{"num_hidden_layers": 13, "hidden_size": 448, "num_attention_heads": 7, "num_key_value_heads": 7, "head_dim": 64, "intermediate_size": 1792, "vocab_size": 8192, "hidden_act": "tanh_gelu", "norm": "layernorm", "norm_place": "pre", "norm_eps": 1e-06, "positions": "learned", "qk_norm": false, "attn_scale": 0.125, "bias": "all", "tie_word_embeddings": true, "parallel_block": false, "init": "normal", "init_std_qkv": 0.0288, "init_std_o": 0.0357, "init_std_up": 0.0411, "init_std_down": 0.0411, "optimizer": "soap_variant", "learning_rate": 0.00622, "weight_decay": 0.0, "lr_head": 0.00451, "max_grad_norm": 0.5, "warmup_steps": 200, "schedule": "wsd", "decay_fraction": 1.0, "decay_shape": "linear", "final_lr_fraction": 0.1, "batch_tokens": [32768, 65536, 98304], "max_seq_len": 1024, "doc_mask": false, "train_tokens": 279800000, "max_steps": 4415, "dataset": "wikipedia_en"}
Each number is 128 + 32 x the weight over its row's rms, rounded and kept within 0 to 255. Layers, rows and columns count from 0. Numbers have three digits each. The size before them is the row's rms in percent of the matrix's.

# layer 6 attention value, 448x448, rms 0.0288, rows 86-185, columns 256-319
090:103149169068125167092175146067084106054104076114158138093166162085119162145018096164101128126087124101132131214137121088180108153109190121162169078130082081087174159106162103095132127109087111
092:104143131140138142114092166151105173189121062152077164103157140156110176125115063127102126102150165089099114123104114120088098088097152089097170124101109150130148146098114156145153147106104082
093:116165143186110056142118203124140140128113204183169125106121106142161118117100108131150155197175145151114118110109080078132140105143150066100134138102122121148111112132121091149161088137144156
094:144109106113158169154107141105143102160150117106106106114097213208085150136098122094134090153101076123091114077166098119140120186172134107158112149144157081135154122154103133090162083104119168
090:108157148191199122187095148166147138101142096079144087106074173136161164137098142164160133144173170114154056097115056099199095137081211081192126145062129138127130118115140115116147139103159149
087:147099176091105074172133138099138156081142125101097071122084109062123167083140118170110180148113162163134032109136141177116082128109098159114172108079081124155147167137131103114119068082130160
087:164130131127145073155100060134112082133070106140193123141145144149120165156121094122111128093123125165054135125132084098174095130109125166063070071149123130137062186163089095169157109164140159
089:147122171138135114157086109188187130123102169131127109145131159114150095149086064103172085088134159162110101147163165155154055129152119074141076182096093168138166148088146081156107166138152117
090:174134099113108095117185180143166122138196059114138118078141179155122207102128176122172116198153111163130135140109089137169173171157153107125131167131102058102129176171188160132083060146106173
088:164128151158107149174123164146192079106113054157171152166155094179119136105124102158166114189155087115132100137106103144100148122097112087169057136143076091120169143195124119112127123163140172
095:115085140091070119183136132106167109089150164169130138175165104146099097118094124139123139157087059115138083105181152148103075115145128157141124118168096108058183210119153186118145156138149112
091:158137150129090141088122141149089096129131164136123170126172168130170093099164098133109126141095101173128124156139200104097081102157152120101133122103098139122125136132120147101138141105171068
090:060146087110095104108132116134160151168077142175159128092146092135150078088143143129077098168089161050144076138153136139094155137156114091181157147159163097163112120096167187073159152052100076
090:124145147148147129092196158115178174161054144145138167122132121135166178077152109114131137131156105143123139135103098129086169119166122091109101108052131155192104113188145153094138118165075134
090:166110148089109091097179101101159141170124125128151141140172116155108146115141133087125152116106147194126142134128119153069177176111179124130198136099162109108159128142136114159138190137132131
089:145172131132093112152087142123160186178141094134136120153126134130156054078036161101132129130132145087125068116097042114159135171168183105058105104106104115108153102143128127096123133163124110
089:108102133146169151147137102116116116150096102111189108105184082105145086075195177122127113079188074152067115136116156091168095131122160140107116123076074104125131166168162130128116096135115170
090:103072132097117130115170159103169113183077114100120089110122094130198159098200152119137077130084096067125130143119091135151161079102162160142134133156093152118141110093139146106133151139083120
094:185142127143180119091112096191117137118191119149104081143054141133176088069175091171085125140063108094143172108052129088098153130116121186141159123090144110122105113161154133117045142048097119
100:068094130051156063110162135099181102083074118136144144133194108118167146133094112106150165151105128119134119154073142086105070116148138150147167143114145154112106087104095161173191114140123124
093:098117182104139093104124102111162139100152116143129157120182133108081114156135117136112095149153129118115180128136144139088124063086171114156096173100118118163139150149187167122154129127102071
091:172164193173115126224100151162099146117132150130059132115127169181152139132075159149105103132103112170103128114131139118170122089149172131125144104118127115119086178137206106182150191149148139
091:096111180137104136155117118102146157087159143100180084067104088101092083144079135136182133165137154136108115188137104124163170129134165131128148093104131104091159145126195154116117102174120083
090:140087209135090162170071099161120129126118084111118101090134147174160104166144063085182127169141151094179155091115130090173114109108152126137205063097079094093023143141144126140103135176150104
090:106060099107119162075168163109138145170117128080157167080086158128145167084172148142162095090108119119110158134195154109168064236088089121114123117170166106109101120094148120161110061089083117
099:122118188100115123000120092150177140132131085095136151092115157140104136174120148127140149118113185115159151138156099153122174169146144099104170123158114130098112103083071171061129149046101121
098:112183161141181117100124170092122104152178131173100127117112165142166107173044137153131138096153144140106091196101141109071102162154112167104108103103127162127167136107148156177094094128105167
093:140166133145140118146139144038162082178092096164153159130140150075179138132092157071116200167101120119062129085153148137100146084172159111141082104133115125114131157092135112113141120081053112
091:133042126097094138121193094086151098136114049160106154144102091125168153169095172125147137112151122174152156134155131145123194087154114108133127114189170145099075153147123129164151190143126121
093:144141143116125163067121153116157115152147169159122146151094171123156121118091068148121114137112178106111130122125133095092102130136099133109060143101137082156137109097082071056154087128124147
091:112158115156126153093120147159106153170114192133050135109147159166096144138147104098110171124130097100087139081125123157052163109079062171129185074106124116170190122126152126056161158173142133
092:095136073072162114126101121127161092124166094148083116141067152107094090120108136124119140168167173115128077078083067156169107129144071118139104140119117131159154170112160101146146170168095097
097:155108117128154151118184149114153107128187113107126170103128128100096182171148151151090091141104071127114084080131129081125125106149107128102136115151127137125137166128167117106134097083166175
090:170146156126157124083135110144120158078167148113148067105147127084124126153092109115083024148164090114085142153132086113119097137105124084125068151121140112106159113160126124149143201061080112
091:122109156091160122102108079135108164113158157122112163148110104125108133141139097110127163154099154138094162128097129104106169122124124120072117143122076136076133119097132145115163137117189144
087:179161107116165087137042142133092180097096136110198104131163142160141099154118114114176094119159151118217148134174092083134132147095121135095159142146156069127116116125125101100170191123159146
089:153155132141096139210133103104149081170125120139125170102122089105096115159143122205167150196102133201151127105148101155120119148136142143144120139138136133140125141121173126101121230184164131
092:109128069163081129092159126203128104150072160135046171122153145119119107121089129107134095126154119147132139170127105160167100124131138131106109086183175105154160115092094117166134099142118110
092:118098181117173107163092138168169132137085184088169185131110113116128078132077107112147111100075104116142171168179127152077170073129140175148114111151104087131134136123144146088155176143092157
096:175080138185102168179116117136141142062144136079074105088129125140164121205140129124153158110173108132096110100133135157172121110129153162128109147117139150115127115119182127146130078146096104
092:075202120079094152060112113094158112197153103098177140086116138184123156172122085148088100066119131145103167055109118117098162112181114089126182092119098077102149092127139145147175186137120068
085:149126174160167127218115160151108107129134128098160147143176179161125119140134122119180085104051130124120097096142112117140106115199192125095150101080111156138117120148143096110119097128131163
089:162060150144147176205141180131084122145126179108102101068043110106117132110134129131095122082164214179123162061094189115129064151111150113118137121106153106133101089138159118159135150079133109
094:160110100138130191135122102116063117140136092097093137133088130106123134100107123107103097164115075143150127089126147126141088073213099121134123168099121146174105098156100106142131172103096073
097:117125159155113133147121190144111134167168095059107110165115108100075080141128174144150133153161146133133100132114144097147167142113145104151087170155116121087114080094139115108131115119176196
087:139148130191131130097095147123117101186115103138113156118138119078077155161147124116101119134141123105170113099160186143109125148181188122088176111072070172093141115122062165137177149096177117
087:090134133188156147096122072101104177136181127106116098136088159090147127138152123174083145125068165107132192135143099145155090127138123120144155114135147173156141096131106150135158131125122078
088:107115066148145100182201075151136153155091131141096115155101104176108084114081109035112112098139073154112160132133122068125100158102103169121138180126140158148104090117124117123148053154157068
090:093092097183100149098143111092155138151167155135099156119166199131149097126094201170134202124136161138081108112203117148115129136173137089152082168047187102155164153120181158041135130140128152
091:192188158137056108132108060149095164125116104150116111097162152136108184169082135186204111143106149155076139168112100096099167065105102108152167152182167092067173140128032128140106085151116114
081:075055176119117139115152079138146104119147098141135143135122115167132146105124119156119060056091143163167150124108111084124199102148169079111152111128088135100089047116122063142124104100150090
094:161133140063162151139134188096096114157134178123158190139102118118120070102112128132186132129141148094164063146148135126112104148124110077120145112110128149134099102086149123119119137143143152
096:128139160149130141100098132136063176159121158099122180123161108160129109125186148083134104151146083083127093135078142137112136160100122128118113144067058206055123050184077136110108130049131169
091:114094126111148123079121099125107130142121141091158077150127109116136114117115143183132135106144136167111100138178153142092123110128150095103169106122228145127147109122076156120127122077163133
091:130136069115178142178105119135146158193159160113097109129094122103158125147128168119135107151167082196086173102143090116166121113169145101088154096175111117141125126117131159074155115144146092
096:097079132119134128140073079090132150116158149120117114159103117153134130102077109113163125098161134184156114120111099161190058088124037157116151139139131129156121131162116130116096088116123176
093:174109162120139174179110121054123116142097172143126193106130151111090180137148187129145162130036101134113156119116139096156184122092133117181096175074170132144107101137160104075152175130135142
090:143111083151120144131149141103116095135141130126088119073066160105111153100087100137193110149172142176144107114162087138128148129168082129155115203115147149146143114138160155166137119116124154
091:148145102066157150098177113099145141071096161151068164142129169139114088168122145145130139145145168128168112144097116126129164109175187060059135115151164186112154134110136139126155107140169138
095:160120187091117127100114179139140115143082140142135162151145154107071171166147127130132211127092201161179147110095149112171199164102171129128128089124092095169206146103181122086131192098119126
096:141130103059095201045075128094151102178068108114183126076096120099107165134121076159181150144156128110129115146060077120140156114109159086140109106095146081140160183117114111185179151155067168
090:139125105146120149131181118154115112102133173078128146105130115119175169145147127166127150110179179162105147117061119111145136115081088136148109152136103135136144115148070106086110179089116099
094:156121091084142098084158123127124170144132124126154126144127151142153106127184104119126129172105131161101102143065169076046191178082103119121119119169073122128111105123085096074116146136121149
089:111124129174151124182122205152124143126096118086152122127136156085145165068121141177116176141128183111128179163129157135156108154132114099140108123172127149108175114072151164114169113143095116
088:179130094139099133092155119173167162181191126112105115119141118121123059165115126116154160150125118069133178124129124151075112137154172137156196169076079135157119084115081147153142115164087161
085:144112125128117082138159164131195142164176079156157147120172134149168129037142098135124141154077125169121076148136125067075172106109137097103144195074164137144131126158104133115117142140123161
096:141162184143119101115147093080105148181124155129114120114117113150140092152116147116083131175096143141137149126095148101139157178081132127153111129085121168138136141137144140097128149127098121
087:200121154121135095118113032154045123150129175142146088154149111185138166073163131117089101079102127154132107135132106143085135060151148124150129147097129105077155139130122139109113095085121086
091:134168113133159106138083116148134102131102189163107107050060091119146143159133132108105129162097109101154152126175099154133134120107151156084129130147174107114145152099159161140143179050110097
085:087121144145187106155173100099145064146091106141091097158160087119166105133094140046136145144101058087080122133141167172095101138108165159144159070130075097122078157129204173119117110127108167
088:100147136100114133083124157110146121103140136111067109091133174065138124103084059118104119160136180096110129145138126064120129102160116150159095126151111067176081120090103098183127068160113110
096:100119089174170184064122126122108149121145132111101133091113147127119105109102113178120148106095120134109218143120151120141124097123046122134158112126192168166153086110087123096185151134133132
092:143101210163074135163117152074090157145059138129094151112197202128135166130046087121167144155149156109112129111118133115134155168111185089127095072096077098113070100152147085124107187139164118
090:124086107085130113162105155095133108125137085086182102088110116138106107127116120120133143162119146158200153181089118112115097201144094110080065181085082082163161126139107157156160130157054125
086:143115125177184097050079086152093113093128161159162186120150108144078115093091184170148075107170094137127184160149119125103148131120179135155079101135174158114065168205170137100115191117138110
092:159101134181153078110177117125105157095132123101088133130110138108147109119175202157111105106137097150135153110172118129136092131118160108080146111169157112108174121087111087132108117218173149
092:137130124200130093151152139139116138143116195155109149139157075104103150178157093070170181154140133064090158096112135152107147159161145159125142121129066165113080101068139149101129193088139126
085:094158081125173156101157136154115126116146132061120127157120117162071149100081094087083156154192151137076177153129148146150141134131131139120138199098143121107115129134120162165135145198070086
092:134130134173148134138104097106118113119180167182156150145063127116149115116176120159111114119078139102078105126120158152179076144046116062164084127164148166143155095086144176087098227130129116
091:111092133152149109094139064109121118183168063126123077205164079105158141131167105131118111141097124102081175101135152167143103137161180137121125081141125086141143175113175165138107147138119101
094:152128111097112138089140162207125142174077154139099073137116096109080103102121147102112139136125108180124139120112109138083093101138153182082063147087135156111077171094118133099127145127147079
091:135108158145109068126165172104116159119102101136138126146158150134089155057116155126080181093141135165224170120062188105134141130132158091129159178082055087088161107116099144150152088175124154
091:100135189101144131139106172081106156133071118129128125140118089097123143128135098197188068143125080178159111103075127144112143092110172099165126150076111133069140095107164108136114083091104201
082:167128089093127091117140159118074086183128135128186166083165142115122192137075113217158082182122067108093077108110154081145126100093059108117141104109079117112170195149150142128132068153138106
090:067121160129112180061125099145174134147156120118081128146166101139166145129092116136140141105151093120151163179154167194097115092125213086116129104115167204135120159169107136091150156122056054
089:110133094116054131084148168116106068110149151069140128160197189191190152106122139108145119124088191145133132128128120046080126075126138066118098155173189153165125176113088188122132172182108133
088:164102126123141147107095149155116115135145214143141105147149147166184090151137175152064119142099098015117163095108068165198145148194147132179099148157153093118071081083180166064152211122113192
096:117157081103145096138143100112132124104098066066106136112144108162124151125084103112178065138200141154195123151128073073095061092075052110113173109197099103110107172103091181166140106121118182
090:162067148108118089112141181122147128095182107132152123126123198138142091184168172087160125127081131164140176185166072140124116169149094146132118160182149168096110100110100126145096123157072128
092:135124125182133074119167096151099116167156141140123113107054100064158142167194118167123113104133133182149152112150099116170139161174177155147096056161126114126068117164125107092101171072164118
089:149110158144167135222127146124106063056120119127099107143186128183129108148161076108094146120073139096182125089051141190114134214121139125205083141090062106091120091081134141160110142106121065
090:167102179156118100189145081125085126118099166088108098141087171098091128144181180107107126095125146116077097117176121144087156140094131155135153129162067106112150106098113132122123156081118091
086:096126178131155126130087070186107162107168151163145114150153146120192184159144039113097140129145107108113129147144105159161160136099062145142124111184104085149126135159112083122055164141108113
091:133131116171080111189154108092146109091154112188131103157123125078135087165143171122148137174160150169166139125132147087160090160099052136115152089154093131118073126134100153149117110126163096
102:138110137167122116136111141160145129054083146098091116150141185100127030155145129129131125147163120159120084161192120115107119139141198181193057101124101148097159107093109093082169189085140090
092:117120099154083186119100124160169138146140137077153090121121163118100183137133127146075136068163091148154140062124152159095141123058126142145158171158155139131109150133083170096146139174138142
089:125152198136124123119113114089151143149151139096169122084075158130142138122099100146155100108106118103130137111168168187201144087170129131126175140105165119118075199174089090116131175108094148
091:139147144166140116148152176116143047131069128151160175154124118159094069170125130129074122175121129114075116110135170075112095107124186077155126109132098150118098153056161091108208153158134105
089:131160129101114134119072188137111144076138136076145104162088154156074119132118136091068155103160122156132113124161138089152124150110134083146133158067066089177133123099081132120117128101128195
092:138126149177108091117128127142110156151200207137142155120129130179130114144160131124149152125162215113152143092137148113121142121152130142131078165068104166136212123125154188126144181144177082